Weights of a small transformer language model: a smear gate.
Each number is 500 + 50 x the weight over the matrix's rms, rounded and kept within 0 to 999. Layers, rows and columns count from 0. Numbers have three digits each.

# up: layer 4 MLP up, 448x160, rms 0.165, rows 316-370, columns 0-79
# down: layer 4 MLP down (transposed), 448x160, rms 0.155, rows 316-369, columns 0-79
# gate: layer 4 MLP gate, 448x160, rms 0.164, rows 317-370, columns 0-79
up316:527617564478516568485589506466454513477491510480548436534525555375589403602493404498529494473628470521506479495480497491501524439509417517489453460369523484459498384506517475457543508477495578517515490505534582571553499463558429513462568497
down316:528431444492461470390551446476497518423501526563468390489519530547439462445482505512558508461488567450509551490519645532488502496471459467511503494479359515550413570453493481519467490441536483476503559597474454536555472383371411425473547455
gate317:420421562526473440375529436444507478460558529468564539505477641464496411468390487493441524474593484428491480515500492498486509521545545585467505551508519430535557430504524539489439448361493562560551479556482477577517532511507415580457524411
up317:532569452546483512576496537418390520519427462559547551470442484441519476556525477444480585455444423482461502489476426519460498475544501521584566421463541476502530518521548484587521455522480536532551615550475490496496476513537504465536536425
down317:592533456501499608528489503490473526585459474472513465475465390432426477461475493542545477477473517416487481547518523424544455538437469534462453504546564565496507555470537456511593469565447597431532530438519431435398525518506573445457533531
gate318:548508423661472478600530535468451418489507550453468530533445562516533478472460452432472409444541499583457461577460417432478548478568467540501557458498557441426562432378599462479529555543412568415454534516502478544479384371624485571482513455
up318:552562433532496508497514580612498456526563508505543478481507510392562552515584507521456544487549433536464600514458526431498456462481606565398444544467574386478503531480479596505506496505465413438560515573457542409497544537486526473526445454
down318:450417405461541603630534492527513608492489448433520477563489584524486485595420593431406497482514464447517458606450436531453458387478534428409541524545426549413468490444539490469553397451503482504578518523533444420487425433494499549461454422
gate319:538467465482544475488467547582474462567576524466446556598590491583464479592557514537435454530512517483472461573463522553493428453433479601459497515505457489486483445539514535539469489468515511401451531468561454553583431497488486541430559476
up319:424539436409558570557553412514493489453432462539546480471486462475504516496486549453527480527521495515428548440571492453516550396523482555502572395502517494438558527377480509498425493523516529479518485432476575517374559492532508558521552512
down319:497515428476554608544501493529512475479445530546516432491423542520501528498402455394579572545492431518511480476556510421574465526497554519545541439521495493427473525474515430466500572545479487557544484553463493539453438520452510455554494496
gate320:474406515518546514494537538486479415452570585513457504521433516511513486496571424539481600521520496506504472559518426492445422576573503489452519508491572466521510428424594448555481447438397533402516450481542515419464519437574485398536464526
up320:515444512455465587464511449573524543482447481534538503394495516490530568560399505633452524509513469488531488451455425523472446550563521472481377443480552424430457442335475462454481509526543501536622488431568432522528445552563540468501500522
down320:633449437352549461446493582553436518484521507496546548522491357561498511516518570564504558455512529471511496613597467436459469369510513458480521528502548444460441457480487464638505540513458425539486447555461513504472483510553511514555558524
gate321:476492470520505527598521545471562489480413535617498492440520451463460584423539486547460522495451538482534557516586431467452466513487555539497542462501457492555558495480626448533486537471582529440385562535490569574501642506567521531515494520
up321:401534506476567448498453454510469398569499484537460496406405640575487463557450519505482603520454514516592543484498524482612532453494563518527518472449448404398573553505462606506488505537525461450408452458531474530476506507446477491520516464
down321:498469486434490429420512651545421546486466459451564488604509550478561442560458485497490554410574519469456504592579416558570503433431436407479639545533517487372526490545512498482368591556513462483530506415439438479538489499559463563565482523
gate322:461431443472504426442543445473501475449439496494471486534498438521591506508408491568441513497460545461436531542546437523499407436540492507527430460484474491607453502435389534516486494538570530480503565537528593406503413371440542557422538539
up322:546491496433485510538492510598474544576533531469401426470348439515568465532529419468472506525598536629500477577584521462484626552533427447504509558613488561492498515471465495543511602549507532561558462533529436523469538502517479531473532472
down322:547504507521503544493434380529485448519411483529615395478421489500418361510525405448503542515421500497475418453469479559489476519513443503423463523495467474566595491503496514570436602438493456503524479514500539512449484556513498477518547526
gate323:400498542525523543496474490479453457487530584549416438505573545411421545538448459502494565531461463479515403578568567519483493385508571551492473451535509520527524429572503495585514540462444486542479480507500470516446489434515475555449566540
up323:474444507451487591510485506520514523499441504543433438509481550478530518484468503468609543600502505466574408501521458538514535512501539597491505480417499509394476543534590433505518480495446465558449565463506634481481428549517428448502455450
down323:533597520497486464515528504510499467537493432549436500523520473553521518456560472537499508478559610579501553499484498557561493574611442550554460466454483525529442471534444505515502451445523520538543464479521488515443439410508465478474482495
gate324:476471495561525454385537546420551507527459517422449566553473550451447527530506514572644445561522462541495503555516458471533494524461476473512598485480570488492552561479443491558514607442473593473499491475448503530518481457521417554554486632
up324:543507475489467547565571523571503534502453570570488520481610438509501506458526510448510513524488460503364479504539419456478522465535532457566446602551505503448522568512419521432467399493475429513520477564519506494632540454456566423431421498
down324:542532570450493569586463489488482506465476530560540544431473575510646495502528477489477498594511451548423586422413461419447503460408498515506539516541435493503442538487492453407496394527444411505492497415495476455521611499463476363425549387
gate325:509502522489531465498602557494556490508562471505446526536519547534446457490492452505546471433476450464432570492521533508497459430511545536533485490572540472467513437525480516523508504510549549468574547464533479457530525561561398525487498574
up325:480489510492440461540470439503504450539569471489535436517482476518564465556586449493589509481546489549473544578488474467534424458537485497559511495492414466533467533562552543524537607575492528471509517572554537550482465479518496536526411457
down325:521534477503504521542517517451516418472448501531512506532519555467451543519434477579532495486528479481513464490488438528558464466355510518529489370503509515554486533553507463444478505446508529469539494439521431548443529397431509508448508536
gate326:495582536563547459526560476444485564507536504467624427496606564458537518527532539439548506513483499441581470518556456482472427508570491402537551597553578572520542458507531618370386556507542448504565513474544572427470508474550479501518532526
up326:449499466490513537467553584450516501510567508528426497410478547464522486426497562554474482483488503497512538626503572518415573546528537522466476450485510488428490473467511463579620467612504446535519544472458587503535495543493501495465458528
down326:458443530460508520426521521582498534545419424464509528486458465516578432502487465569479484422539531467474525469547554485520597571477466500537502576451488476372554478495483604531573475498520567432431452454443580498472503452419462461471498530
gate327:452499550488440511530490519520605395445466418507467555506377483502511544528461495535395434536500494550500502550552602484515533543467451452525429499577447501468424486429468536482424465446472530435448495433475552499473494490532524498469543455
up327:510523469462492536579363567535461493514461605493496601537479500414486423550611440556445451512464548549447450593568562451523472510348497500580479512539530534516495421499495558467551492529487440521554538475352507534521478540504485528496542530
down327:450503483556441546502513490417403498566568542585397503528474446574432599593520499508512478426505476437475443503409518408520518502467489649555554569465549462491501611588524488431522492476569581495457461566427503469559483417506522496487456542
gate328:473436474518541503455481547458540495596507530438380511503483561502560418522448505422469477520535475523526561580496435508454663499478518496559440536499482495433408545430496492580504482451501552528501436620473541511460472555449407522474480504
up328:566517516635455478414527507462525516522442509576540591497427536378530460454493466486497455502518500483506535430489501555549468612535487430450517480495455523462505433472416490403535453579497550431515532545534451447514522471517583560558494486
down328:478540588489466491533505462520435575553536469553580563466458543506464457532451485573560543470516545539440486432471461463560520455494540488477511533517493556579437440495525560552580523581476457489478564479462499531513520427516480368484545479
gate329:490493459534447576569520469468551478465482480517542503504485416527477443412605473551447515536549533453471455487504525456457506522531482475540580463545553449529576411429502443516510585529487493479446544458531542602535535468488523543412555627
up329:466567508500582525454485549390554514448598492502451571547515512539528429449525491532465506521448517577496424428488553389463549442422416476542563403574535499491534524534563498443519412529547450517444419557436665429495471568509516536477464486
down329:488579423497321538497538458513445531525481525385425522501518546571482501429516464410523501490522538478482484578580470456485563480465516506476399454445498534620537555522428533466559501500529428573451494490477487510520510501463452527465471484
gate330:502484576518543450556591573494495418545477566519504501503573487492625559562589490427497460419451550476491521494382465451523465529543566479489483493478461452443383558496503586469388543511522509561562471545443520528441559456459445469462560421
up330:554524493515504493437504395490533426401478516440464497475518474514512551501469563557514474481514478463407513418495519612506525556433551511563508521422499577555432519494502563492493472522529553472495389435461454496538502484454449493547534504
down330:455472518573495495470592444517516480502559511455523496481471542380458520431494558477452488386467455501516467432495431623505485580527463493452550489498448482549557555448422589510574552475485496534509376497516540455557497519467446443474604461
gate331:515466502582531536502460568510497452511554441455605534457486526508517380368396474518496450463478454534560510589482489515513470538500487491488432485484394462501572493533431515564492511502505503413500560440498549499465538498511543498618539463
up331:469533542565493383549495502468459547537463515513532449450543470466532450544484537543513468570396472416437526451498463545501446577534520473475458535477448510461566547492498423525548534402465508506483537514384569459531494447510585487523456528
down331:468472543580562467561563512519529535453517481488500425505521525566476452535475433493494544475583521487480532528616545537483538501558500485517442492550403411473451536570549576497504476511460502511511497450580417532440539427615446596468576492
gate332:479483443554519517421480524472489450551431542441524531521549459446555483563518562520530389452461570499441431510479541488556432513515454491495520550538483444387542479479438373535437401512447549521513526497444515554494469430493381512509437494
up332:508457451512497504565510410480467587601473596541556541448500477469501412477520479509382441515520502474409519533450463437505526499466510582433494515512471380606484526434422446520488519429483443405561452491483502504603389474477594522592598456
down332:448570431537483506611454465449501408499440482483462592453538467472420605473499554538453539481570508524495523484431554467459583521526490550533502555552557561514513527589553492411512375527522495487535377542516495482501512421433439384527530430
gate333:538413473543437440487491379492453460461546557516534500590461609464468391432498404453556562478547550494503547502504482600548522549542417489552502479547496417502496520549433478512521536534524491528535493506548511476494375557429460457465411568
up333:530375464500453449546509444480522536423554531512513488573489542403479462487449546387437478438478537497542579517487523470572400477526537474499376484480476579527554462607390525540523512502601514503483463514533473558466511496587486429487612596
down333:516439514491419500554512510519438469394560562535542491487507600514534480431452548422504446433563550456581566498607574605501486533467531506519450458557455515544559551603446442475543509585438532498507477468608570542481557491512428391493509586
gate334:514505543508468508527557503466521573505445503512494445573550412520421520531452496494526438471572571613494519607499577472462579457569507514498401531558597494514521541442444583475518458443415447514490439557612506522521498505481402490482518494
up334:516491425477500515589451513447513503544498508505521560617457450553626639451527416498385432616555524434547538494548544504485468595466552513489515521464467459512517456448503467502524471538515432467427490542536435553502483511552554498509533477
down334:463501524552536516503510573458422600458578491455513574444484469572480501485488423470506490416485549554604419528447507533485576454487496481489508517492429459460449545448460446469566457479522574442478607559550485577517490532527574520584477510
gate335:440464511508465582543607546473530557570466418450556424516523527463467471484484553506499446458533547502561475515537586417499594509525455455439569473569524547446488498343423556497538477423532582469545547516428517428554551462518479542548498515
up335:502564547447551506485490546465371413512474449512514462496589476529556474479527561495537496632459522455516441494519507500462575449430464486453528477547595508441465532487537460413509542474507518540457521509506502515486570351491497527560455437
down335:548516547569386554400627483457442436537425576542432483477476539551421457475566542570493538475555471532454467387512461543495517556446478527545452487513482523604451558527485568457471451521501458452550551506403500554499500457476335605550489523
gate336:536549457403521592460500491634401428502431474459485522511537540555486575603564426398486585501523465527478540552502456493528532485451502557528457477493553385485563466486462575520544567498427510482514508519555468427495439612381528464492517458
up336:429532510411429562591454519510497574477476416496463477432495524559612546494464520448437575426543599470556400436475520411454429569506464494500494413512461458450505475481428518481494536486492517550415511569552482450577536489442578373558515447
down336:510479626548533447432442537478485536542442462527576491591446553528506556591508505486480607423512416457574478471529443480419516553499573529428465385430488484533631481555413512454533541535459517497470485407477452507448550483537547436438503498
gate337:460519399631524648525515476416554468572410542548410530517488476530453426513486433538499550392502485474409569546526465455510436475419507478441464540525531486498553562549545567457522579489444488482579492430469491507481559365505430582368554468
up337:499525554550532504430588563421461500528535484493417597557425477515527456498518492523556657430463443526478499608435496565544516517505478484564381436481515583544504526548455508451494476534493479589515563475564491518503472489462490509439446521
down337:434478445416540667505495476476557554440526395510508421487479460467499580517510508647457472513422598515445539431506538489526562422552556462497434456507507430503485493468515533504508501499490454489508520532543442551451517507536483416568505544
gate338:521496600483499453398588539470557512491407519461537432412456553485527487521505503533440542459486468563563447502430462497440511488548576428532423528537506528393559454466431414534426485468431537469386472563560522433407457487524516489535455494
up338:602570517574494536474485469484505490497545520580508492490378548554557571530427494563463477402498523403498498519418499469592335520385496454424554452547446455488555443607571553527546546547552612515501463483497539504429549483423422455468492428
down338:497459579557506435512522462519534511495436535521385590444437481571433542428427575484460518485486496444491453489416438464459481503452493513480502434468500570516464500515584446433472490579557570529519560655421493535407369570432435416517459447
gate339:593394459596461554594498439557528414574503477468511478547511491463557493482580477531541430521495526504499489486525456566510487479434588420532540492493504475502426456626495489470495459437550511642468514532528484633468519516501520519596521535
up339:586608435532425456452541522492498504524482434550424492636526428461462445502396537468300520573618499399482526496540431494489500498466503494563458468462547474470438582449492542551482479486561525513481490511514474481538459529439454489519554528
down339:484470468441497486493494511426490443542482525486543465561424436507567549521475392451482476495562484522458539510430540484506434533462498486571606516488489519617471549503492528567491438544577478457553572509571498492589524558558512421435485571
gate340:448489538559465581389486455519482502463524542518522435512439547550554447427583495534446473495437551478447575503486476482491507469570500509449548547511519456393429492520484518488554433537523464492530432542523457529517482545545466451525463533
up340:516442521482491565542541493524464543515462490512520480491466494513574451557470591543525559394570448530517520477525494544467517456496550580513486576479487500470446480509521506534557498515500455539483485363519566423465435489517529529499539537
down340:537490465496547504472472564506465487482507517420453516479549442542503384495417568533396503484485412521434458579449454576451483556413595533592450384432544595486564494483524541465535466556511460499467523477549581540513537445472413506567502597
gate341:476447526484479504427552567433478523446492440487451602519587433542516447505481477466565529458490493468504576496510592389434422531524480493544576545505435505506412438476519482431500506556462511429559518510387490479412476461453445482481579512
up341:488508497406515541421500490468526535544442514535516486435492462453563483511519514439520475469421468561524539547571495454462465475564435502406458479529484517515404453385574447546597455595539500450455467564401514486409557520519528408541582498
down341:453517486598505465473539440548531557569521508506495458534517555500518497464567563522468610432496549484418555503455455526527434566433546506553556469483531501476435511607378460497453496496449418548556572424524527494601459432496497499476443583
gate342:426570529510485535455480506452469530520566451537554548561489476547469490538572525490531509457515509396525466453498611481521493474502356523452492413498497467532479457586543513445491544519484613541596463563451590499501582528381500477588432562
up342:538512492463549543554441425536496472492487513502403656576447514437597515492428554495485562546474490444555491489556593451471526534535365429422540453490464480466500547513398449425450501483439606512482485469479586427535456573479488436460570454
down342:532552526526433450532479472502595499520538565469474491500507508521583561571517533529565425518498564528483553506480530424425527481430545502444554494521557510467449443522519413526486547447521538515478474611540520471562496501569469464487345507
gate343:519451429506479549492536572427528505502530520492498513482484495512391464559437476497560532511484491603468543473520455487536559505509357502505486462503530492478540430537438439388509543532499563493529529523597473552542442432575545517480564534
up343:544541541492489535496451558506461554498487475541481479500520444351541586506395525491540506395539471558507485433459534384492390543550501531485468554482477561537546456434548515471532495521602454533390502526570554457445542510523494506521508383
down343:531503523461528532560563561537506471491538533478466549546587463469520491548477439483474381529473555507537552536529516565473473511557475430558557608492443615442486569434457506530477559470551477569476602487425473464492516542520503565433566471
gate344:493491496509480522476643471583517505605475565495455481468433510562563545518448470470527427423501513450492397522521446507463516491586423409515540419436526449520554483467430492586433474520457543492638519433414556543522537532447420401634471507
up344:463477489480528458447439429545465528448543523569522571510538474509532547469432573523412519504547413541533429479518547581550571556490502451546422470621529480444588524367551520611506488494512498429389446599474626428536527610472473493544420529
down344:519512510498439377529377449486573552428491460445471489398495493518488439475475593504502414460504519466441517548538490482517439526536434554552545535483497522506529464396546522454552480565536440511434501492456524390506518563578628441429352568
gate345:513479539557536405528563545523447533454525407431453521460428456548530540473459478394438526461470459497486483504538473471539475559552552508486514505524549520422433498336421442413479467464472464484507542564578563530458470577491428452547477525
up345:502504533478610520470466383541493544578479538534427523444538518461479486504520499470492451537485505469481517541517511541462462471521434556440482438516549527448564537515516438463508554518421524514549511471527399517517480461469490513502468605
down345:408456471533409477613441438485430512537575463399559447460406513489505496457513556484532427453448467551539443507525583474484575586463524454444524502575510556535491484509427545547503530462519473548475483523497500500614540592440494516540446481
gate346:384505593497504531491548453419561532472427513524515561598546593469514576515558405475499546439506570471448520555494464436410425569419465491568411464472554458469542577498541466529497501534461437445449449628426556460510434469477568581578536484
up346:487443392420461489486435548489445461541368471512465484437456523459541526493515538448523457525523559480468524461491526393573476470417497522492548516470566585490463532571469519473469452460498468458517458530484481510502491508442555522520435489
down346:542526487510531572495527528512428428438366501517422527559447504484525439540435476391475465538572427502565448553446455516478547537559437526446503540470491420449479458455450553434452521540589590446474577527475547505594538522567533499415465448
gate347:543548509498465518494517512438415444409569413592502533527531613534555539599532486511542511502518493511546557505512478503492495435472425487510547519508578454548514513671557446498452464505559541501556526502493526483508528526434428520495542526
up347:511466466521413537504454540491555557437584622411589471569509426392496489424505533498540541486466516479466402521423495515531606510487492415487424509545457436521518465513429486400495528521529492557510500525535379483521540487507493433559485475
down347:478425592592500527428520552474528570536535467448534480517512507479477523511434434527476496552567508491542535450517483513432454502557465492466460616514513554620577537582486513506539520463554539476511528476442507484422481465508458503497491515
gate348:539480509416547532523598427505505497481485387552508487537516637462470466504395488431526563491462466535570565558476504470493532412499507436418432437541528492417493537542451466545474555426490497517503469491437431483486542501507511475513472440
up348:457530500473425491444442521476486550445569535529597551621487506521468474485578439541440400416399529553457568597475535515447403558397544507384439505443494563525506434479499432506488531536537481529444536438514467564478454404469440513516543465
down348:513501562418409506521457500476543426448565488468571608496522488587522447540556493421492462456444524515649481518428472470518554561534511419506556519471438518493555554458522552470576491623403408537445550461598542482505493482527478597470526567
gate349:486512550491477539443463573370550479455502569587558440515451454566491502440503438410498520566546507508518535555506540450403509439450527449501411537455499531554526384558535577507519492426608559589459488508527546440471486506430556541509536442
up349:476544410456469433496576438564526502598506477470510533476529558416515532483483533387464409548582444544425489471441456561556467622421447630484437493445545570400558515443358466498442366461403484475543504470590495504401596457563549539484512498
down349:524480499505456497471533482608501553451457522605443455438406599464602470510440464504475504582537573554520513502404501528538523416620392357497464507457405540629555504438499515445596440482517508501500550495475415451494480525464591533541433440
gate350:452435453475424494461484433459499512597598462491558515531617465516549501499564518490368450459467565519450426533520465467443474520501516499544464498547536493508451474526597493491451522496467554503495506511442505437475475420475453475566655568
up350:503413528550645489438499524520467530514571507387369503538511480459635530484479461513453480472472503507561395583611590487485475452382499480416408572475535499501529467544558493496556493506430506422404541513476544553488458482546518420512453507
down350:484464561585473514561601477541502508567573586513524533501512519470459529516626542434426498461429513469501442343448509517422462541488475478537523351579548519502367562423510410539601572395495429538497511566492498471548563486531520532573519577
gate351:528469493477564502602511548442536445423497452478500491438551608462586526495401471492476530574365491464612400512510480475529529520503460550544567496527478558446652587496436522465482507511446463571460460559450428527511619585533510514492553455
up351:608475440508569515496456349498492528466516425549519520522503447505460499529459445550570507476469443555484488521507470558533459438456381444507488491451462522578508580478561555464495561502480513538550435561548406410565497428510486514479508423
down351:514474485474542485526584542480380546532569469431592463497470509549481500574510508485414557486551546498652550477409478467466551516461544570437475382485483501524565518580537411515498464513490530524451509504474540456556446449553499494598413490
gate352:503593523549503380479433500490481496500514508522483546491539559557508523434493432505483557449471588484457500473472502529460514357503407482485540335411475429465451470581461536373474508499531525418434523499520478402567520465464459445558548439
up352:481512412508448500429513469514558527481568437476442554528441506477549442532530504487492526511475523444388490511505491598449462504430511533488442477496526490572488462479505517524546486448423554524412540472436430486447522395465440483544434532
down352:523453535553465501434507499483540557531597483439491518539643486449531497478550548442466488490461556493401511519430438603452520456480473508464492534416477542567483508461555507479501486509417540503481510559466471380486467500520547539514539563
gate353:528538498465509629530581535511477487453568469444499549465408504508437587533584471563422550498519439518548513451507471475502451555375567438492521487451501488428512541471572546559518486410476520498472522413520553568442486484534510594483464568
up353:549617507530433433573545494465395578562585459513485488498496530559544565627531459486457543545533449493477493530523566383618377569402472494418478392552590487487458484514519496484502544465476522528577538496445478532433528394431478556464545530
down353:474370471463510405544450508428514566523554512548474471626469519605524519501437557466473573467535536494520494466494524464570494495440476563574438467532425533482592591545418529477535480534495517471500519393526487517615469520426471402522443522
gate354:495548514484512421514534504519472473464457478507459533434444543514484467532454464513405461546377554469525558474493425492444564515507469490553514452476418427577498518514457484570448482442448497576371465542507503506494565543496480526470514478
up354:498499570430498486537569516511381527538436541448505561444547453501442515509495494518512422483555550540422487479524466436579414511522459473415556514492494460413508498510458583580401556484545490467561526539413536507540537534405507525541543466
down354:508546457512465594534503524538579462436485484526509458543415564491553491546607626528561398535464525492405495597565525467534465518584479627503421488465557441472551476563534581588563439379567532487464519429489450518595479563420547452471562516
gate355:492479479426427503584532536484610470511464420527507490505511516501405506480464544574509496527482612453487444518462477498510604481401433514459520521560489444463573550564482448383401467501584580525446501543467549528424504543513478427492509399
up355:450525545675476463489531472504469564516571502584495527482530554469556499481480541512615538460510541498506484525551536540451437502512559480497502552435377543582457401430484586500456517526501487487529514489525435550495492476487497489530419539
down355:466530532557553505476520473547401518481521443528468532499457467553589524494554457381479476386393475528479500582535483484496505516532327470490490545467444527461494480482430470526459466436529485567540480476470560484561463520574466561505504456
gate356:525528518496508539469567416381435476513500579569453523466561482570522521463496402516473517525531558474462534497502461468444448454470419463383522420407561553482518531507414477459503399504621514472492409513504536450506508467545520458506462476
up356:498503489521417454619443438445416481491514565483486556479492478507484521470544498450455416477488498503494519582405461428536495551464527484450536507491456545468406506588415512491467418488492418562543477439522437545446444428463499413493489392
down356:530571488485510542455490412502489448426537528509389469482492529435603540507496434410420434452536446502525548452484469475475393451462533490552491500397484613502466516506460477511543450501510419458479497447513533536459476490526570382569512440
gate357:476445493537557523523485433509468484509534491451511506425457473455536492488471449467524521559533491560488553497489440529438471484519469533478459503475396484392534477495557442519457434519503395580490515490552555481525458581609512574466529506
up357:480546455538413531442457548508608558537412526493473519581472578570429599505538566566540551514542537446550492522453581475518581500503537490524437474538535514500411487496434486505493500390524562506493406453475476490437542395393577508396535468
down357:457526466564577436496539470440587465568494541437524495524580567570547516493446454468553444419568437474507439577457530534598469471547505496553553528484467491406551512578457533558380458421509511516490533594522564480442560505459387516428501461
gate358:480468518573554538515484599388479553452481537531589580483493532576557505422523579477537510489556528497458530543518499518418431433587451506592518474444563436516387573485518571549540475508610445431547401486450595515518485496511501628611563515
up358:454468499437545403600518537446602513536550470495510540507502414431473482504523513490456500533452558432480529450546521481462489497503471546457486516415472588514563515553485516425443489511509543486543412457480531516527481508528537413494435455
down358:429452497496525546534493539551511545498496520516449489541479508486533516488532450526473512475448480477477523571549416487554508531423474527440457427494526529412480505440476514602596551552412558451550480638476431490443509612426508502510543545
gate359:499583493532411533540440519527470510458527440469483587565533522496457408414513507522547545472502525453489458571492511547410491500522460484592516540371465496464456544503587527541547464452547469569570550524585529636492513444472500514579577612
up359:595492493531453471431545449528479520508517451513381520462482501472481538479504525450514569594491417525474492526630532477593578550526511374491461558547405481508462508489444501369477492549557459481474512444429442477546494467509555473464440494
down359:405454457515512551514537521486612489547572474434441543492575431563491449464473543445474559479462440458459568471566520557537516461497455508448540527536521468399445487457473477433459510570489487403489485405471536555527498560518494554457514464
gate360:562466499491402464512448514537490557562571469536480511579522570573502565453495481577508450340543631517511568510564512518591531462487454490522436544507527387492483548478434522402444463500536493608475446566528538551441575517461561500477521480
up360:513511423526497545401461454524553453489462573548498419449515465503556535450451549456563475470465496492568479506536484573477498581461518396545528538500521506544582564530511431498449525479540489485503585537454556527605562569540458401406528549
down360:587571473484507475503408381464556547579482467474466434455506545529556497477550491498507482519378562557664491436467472553427555568483589526403461562484546507442530488486515442523520500502590528554462590514613452518518514482528499491510478526
gate361:486449489513466480538490472473483541434534545401421506557508509587550452378539600489566547465475515414356562511517526574507531500417508492548559510469522527429495521435423492480525458473441405448596487489569479452506476516462465549438591580
up361:521522470555432539552505514524463509551575544523420371462509514515460533424539431447520465519492499459481419446508460453467538476542548401472583426511544478538548462471524535529532455611584529379571560522475496496515423447481536472528516553
down361:586339559481450555534536544431522509481511546468485463460505535513480471439534471483526452553504436388482467548572366458576482474495478549525591472455458455493520497557460525536536523539614476460558426539496518491538545428477478415484426520
gate362:465581511515533562518497508473484513549432530535516537458559496515509510464487406565476426542482561518473491474541496541483507450568473445478502439464460588465536553502551526502530552511539458625454556610563508482550485477468523561497497579
up362:499542426586444533414529564435413461519493496537490536464520485528428412590521452467487477586592440520496508469552505506579488493517507434557541478551505412470467492547463587552492515469516499453516445497504489483460463445552557534546411519
down362:454473555358455556462464428424501465473531581581556483465579618545411446530550570504464513500472525547468551455449472554472496540516464596450385562522488435510452513515500449423539589535597460524471488564554574578450566484483520454462492584
gate363:493483382530436400477545475547496465458560406519522491465503419563561489477507489482576433429458534581502458542415454467477562491581602491445525484520447512508533506463580494461580366505473551562488486424500438467412484567503443554548385401
up363:450546401554555472591501414533532522395512439529517558634496456488447497580513608553576461600435478356496514480556552551470420460511436444547542464454499550484482558561543486546431510520579502460424513477531539412516413512471550478488498465
down363:519516622548474538579501514457510574438473511529418522525547481462476481571558597543448457591490469546484518515463493463465495438557575483589441580534447447509558557516532478512528560488589426542478499484557532399428508410460614538619603542
gate364:570501492492529562350507483468461430437441376527494617507532517501481462481552500501622415500496536576468501520508479548528473432560529540598460540462480473540480512517464515569505569482481531461518484556563466537514504452488506588525524454
up364:484489406490527523451400446558411532502488504510464569555500575466498519564551491512437536504475427507502565505617451486520492561545542504530580532486544480597562574500450540459555497498503506540491402410532586437532476458493516470467550555
down364:631579455529526493532492561497466431535507500520473527511532532551529522450506519537563503534533541502470611587560539571550495572524485542492622495556488531460492412512521550513418516501465485497432490444511643458518517428461437500506456506
gate365:484483502523501508599528456481490487501516498568468561411427539502445476462526423463528485591552475441464582526529587526579434444512546515569400578436505441505528481436453536501451584522421489479573557527522563597485483552465563478401426426
up365:526524407518503561563531519411604469509483476485486486463491500587525431529510530527521549559376481498516615539504452482561423515474500471452476448511429469487408495563493521488540589565478543430437534554408586533590545497469485513475546479
down365:495626479476546571504483489482500515467508496578504432518549515483495481495500479525457409537439456548582668548535457435518472477550476448497473501525479513502413423562538388392563481600539443427488548520517518559452520520554492477456489555
gate366:474450448473466478448463492459508482511373479629555573446517481519556511484422475524447610445509444443489434549564589503559520446609419549436567457571488430560518470463466495552443509630512495528476499480529592425472354423497515544467506509
up366:502490503549511446493539502436524543489435480530477516494539499406509479463526499478577429446507512557494478559523397511488433524545467444509407367485431473556447492564484503448542529477481458455486531537519408486628498400470521467443524509
down366:516462549489526552522488505539406517543577475509547543478574477566505429487494572507542526468455451489525508453550498464543448592393550540436535498388564397482470503520480547458440600460493547503569538547518503451550548567532491436586566456
gate367:503488476560381497526483449527515471484479445478605470445562461548465570423503463511495444459454475466435518512558531565525470484513555467501424503540447421508534453394462534577493428434552515596547501563435467473572481484507529484567460479
up367:511483512315489532532511523525474529525447504483459528445539499503398569465457529548439491460479530512453510418503473475577470578526494471428424499534487472447498510604531428561424596480522508470406592491465520518479416489514482534524440440
down367:551551451466469481546449511467608551489489550524377520519529447447514483567502576567408464475439500565529538471506549356489519589551431472536499500515531415546498415533547498555537525535450541532502513600594505428515431447493509494540499455
gate368:461539511539423483609530468501473464434449614604583441505545498531463550506472571544501510472466507434514545549501495526480461453523499482512516565509528578485637488461504465493542574477438407520492509409491507553445524484445596473590521587
up368:484441432518413459513571467488360463494473497537477400465368504524494576600494476529478595517518540498570529479452523512499575503508502460563469446547630583534425450441460495493482515432508520563512481445621489537471461468441518532461506537
down368:446449508417584572434560565502494472528487501460549565499395473466564520498544476472474497492474529498390583481517422523578497484483510428532556579486469475498399488592579470447541443483458455505548494492563491467516478496544458511467521505
gate369:472449502490477509467438503585581453554571576502478522457390541506480460465507445561445487511530442605525505547470449624463516479418555441477549450488492463453539539448493494485415485358449437524455567429587495508518524507512604544509516443
up369:484470480544643454506550405501514484482509508509489614575497592359466435515550563488429477462556503491459499421478520543439400460523441484576378457481521606481512500520558468513439488545515493527514503577468632499444543524595557502480487515
down369:466417460592581519543527537494449566579496500517458601489515486450557516545513511521478488406479528427496442503637423429591565421553528461498488623504535598503492445535576447476512421503496459496490529501557523576467509501527491471470434504
gate370:448378542478534523463598514471515411443561546541484459535504392520588545523493533426435514511468550469458474489497482479509583481512581482517477488401495385384462454500494593528447506457503522521451495366523527469437535450505432511517473478
up370:435431423490434437491463475483548499599438540481439503479556542489510444525438496479491486557459486543477525559567581426500456431448432448587464494509504555507432505530434497560510494521482521549435449444456459569541486553518571502531459483